Weights of a small transformer language model: no biases in attention or MLP.
Each number is 500 + 25 x the weight over its row's rms, rounded and kept within 0 to 999. Layers, rows and columns count from 0. Numbers have three digits each. The size before them is the row's rms in percent of the matrix's.

# layer 2 MLP up, 192x64, rms 0.214, rows 120-134, columns 0-63
097:500546517453538475483473468468500504508464488509498509522514533512481463525503509507465493483492489515482471490507525533490452559488508511466488515511503460480495478565484461489488485542519504
095:471474474523504504467528521480479524475477507494518494485470494541476475428515474528508517505496497536533476512510513450523489504467446514512511459487478491508481486485547493479480456510467489
099:503513511475486520472472490541536507502490478508528477501523510493532455507475510464506508508481479508461460486534494533513481530470503492515538455525524495488559467492460498479501528471442491
097:513514477476473497483504534530479475523524472451539492453497495520516473480519476541529528502513491549476511522490494525461511479501491478434501552523486467493499489460514477513495478499512527
108:518515518532529478487535488518508497547504465499506511523533543519485525469490508480468508516470496486529517504489520488490461465535477449485503431519476504513484492481501516473524540506503439
113:535518522519455528516509474514490500482497496502484493513572485475546510500468486527500465516543501500510466517503512541518454531512486446483506533506521502454463486486467496521523483479478495
109:544497527545501471490519466491455511463491512479460511486449493524476463529519505499502494486495497474470507511522523502474514476532466496499483520482530493534455514511449516455467494506488456
091:484471477510482505500516489490553443512477472487476470540505490533505455516481496542504510448480497527480511477463469493496490498426525501510508492481500503475490544492481491495527504531531467
106:502490518532485510464527485512513486517482538548500479518542465505500501472533510489488494508443450470518485482500526475488492501442471502519501482535509513466519504473538485516550486464472474
104:508480546555518493497498481519501466449498531490536536473508497499537479492511497468535505520495504506495475508485501489541465504481528535464486487493541459529453500515461458485487475502538500
091:467506499482528497527462524512499457496472513494553531498520536519540536478474481478522512512477506528502514499505518526502488485471532476468515486515488488561481463528470485467511497523486562
107:481493508506495502495438509539493472458520530504460499504549509502487500488475530523522447481515502476515493529485563479530519492493440495505475492546516494527525454499491516501498480476490482
099:495489495500474479472527491452524505495487461509510484512568510442484492504450490497492490463512514506496484466450473481472455488526485515504527511487502535485495524465488499546504515539490461
115:519485501528482463503522465498479498534532515474482497478491464534480527506530483489513560480486540486477509483504488546507498485481499524518489506504572495529528551479497536506521501450501471
100:516442516509525479478476486501479482491474538451514520513507494439481460479510483499512485481473510504512468478536501476484546478497539531533496509524465499510524488503500489516562480489487543
# layer 2 MLP down (transposed), 192x64, rms 0.0964, rows 120-133, columns 0-63
095:525486480483489476467496487465486506480491533532518459484548488483528478517448507512526538530498460478525543485508451530462504501474484490493561515477498474495499508535514465531494489500498515
099:502486516449493464513497533506524519480469472470479517510526494523524518534455535452476445498498472478525496475483512518483488508505543510485470554480516505480520474484469511491499531487530541
095:509482474478497450544480515468497513488516506483508503494510461530524510476470547544473504508476536471561529495499496485458488496489523527506524480462488501484482483511434507493504469492529472
090:490475479522506435521530528504511517502509541533487506513493580465490497508506507472513468521535486474493488477474536465513505480473519510549502469494541522518496532513518540521499479494505489
111:525482473486501543524492493568515490468485484492542516501498497504497476475479490500505509512466461501477421486498490497524489505465503473472453486449459481535518484521530487497469508517507497
111:548522480520498515477523470560516510475479499497488494483480471492475487517517522468500507499540514455486499527466464478513488508462537474550490503522502480499469465521488515525566516486477522
108:523518501530478487534492536495533543475518473512512446457471499483509516556511478503451533490489559508488506512485472469516519467465526482544480490489507505499481480513509532504502479512513537
097:491487499504514512532482514543488511544482521474540500502509457482480530482474454475530504476527458537496535530496499476488488531508499521472493431513478503487510503500533553474491490473534516
115:493511495490523545483525504485484496514520513566530544472513539464504503478512479519517429487501505541526554508531480490511494514490532477487517527480512489512518507497461485474495542533509519
101:521519488489489509462483467478471484509489539503530475497511502529511503552469483461508527511515439455525509510495489457516499495513502527540475506515436480533500482472491471500506541494541504
096:473476493542460432482551517510491499476537479505483514485505530483530492525476522511530526496534466464505488486510471464463459539536501519456495484509526491513496522498499477516499465494515506
109:506466483538546499534546484513533486477457509469483531507446509523469512515497477531494507551529511469454508530514535532535481484487481501521497491472522506513501509493461479485500466486493473
104:537511491545429488482490503545516482516473476542460529483489483498491498514516488487511548492507489500494452478482497535553505476514527520484529465489512469506487499485517537531512471512518532
115:517468525493506516501508519492554540485493493504518518445509452501526492536489495506450521483484455452510485515524494493521510458526496478497511446497514504528481482531506461519549487501512534
# layer 2 MLP gate, 192x64, rms 0.213, rows 121-134, columns 0-63
094:504457485505511479542485471462506475521519456469545506499486468482487506521479497470475467479537526459529474525497491490511541465512498518464502549499496470506464482503474487500510457489527538
102:506484517503495497486519469487481499517508490495503463495489524500496475510493433494527520457534522495510509512518508509509498465483493469556488472509510464522570486484541539514510556547467493
092:531494493508504518505539534540461445525440493473521507511486497476492471515495451525512479492534510508514485491532454489492512493515458538461519501479463484507484502495535487524462463502521494
113:541506478499499512528479469481516515440485504497506461455474477490506507507506485498547480549477496509486512480506529512512506535483532511475486464511474473528514493538552453503482506533454474
099:468477460488452546525541529508468500517546527501491502537497518525483469508489511528517525480521498518476521496502477497518465497526533505497458497485517541544539492533496514512513519473514449
102:506534520501485442503522510471471474509465497494473489500489487533530495535493506493543502502491500476472465483453517489471489442531522515540476480503520504501472503544510477547512513535550499
105:507502506441494471507473477466512526519491454502538478518490518523472483504482541519489504518440500482507507521495484489539508470490527533460519477486482554538487540463477480510529504501507530
103:475511537473460462503569495542498470469465493438483510510503480496513499522464478485512501483508491480477465487479483519515482464456483502464447484505497463495495514489518486502491533523516511
099:508483482508496489514501498476475496528514467510521518505547491525429528506511497497469476521512466488516496540473484525500484491488519511489484516509453457547519459489436517520540532476472497
105:495491488493511550506506525504510521463508539514548541481504508514504498470461476468557539513461452493527550527524505491478487506543498482470475493499516489509511492509506524484494476471446498
098:515486510510490490476535479477461479503510482479531513430499473526494458539503503544470524523554488470509507500524484478468505484509517507507521527498526533486479522508512519476495511447552525
089:539499505521509526494532476480525492486486535532534494489517475452517539467464498491513492456507466460513470512519523464520455529511479506531552491472489497474503509476508495517515466484476453
111:511504495467515523482514488502524522487491482535543511507512509425535439482500521540474467469521476510489486534525503493515514519533508501507486509475481510449500473479530474474501515544505458
098:506486481508499488477540491553514466476503522510480496515446480521477545459488527511493483481528481535544502484533515493515516462554492505485472529524530520461496486488508521443496494487493469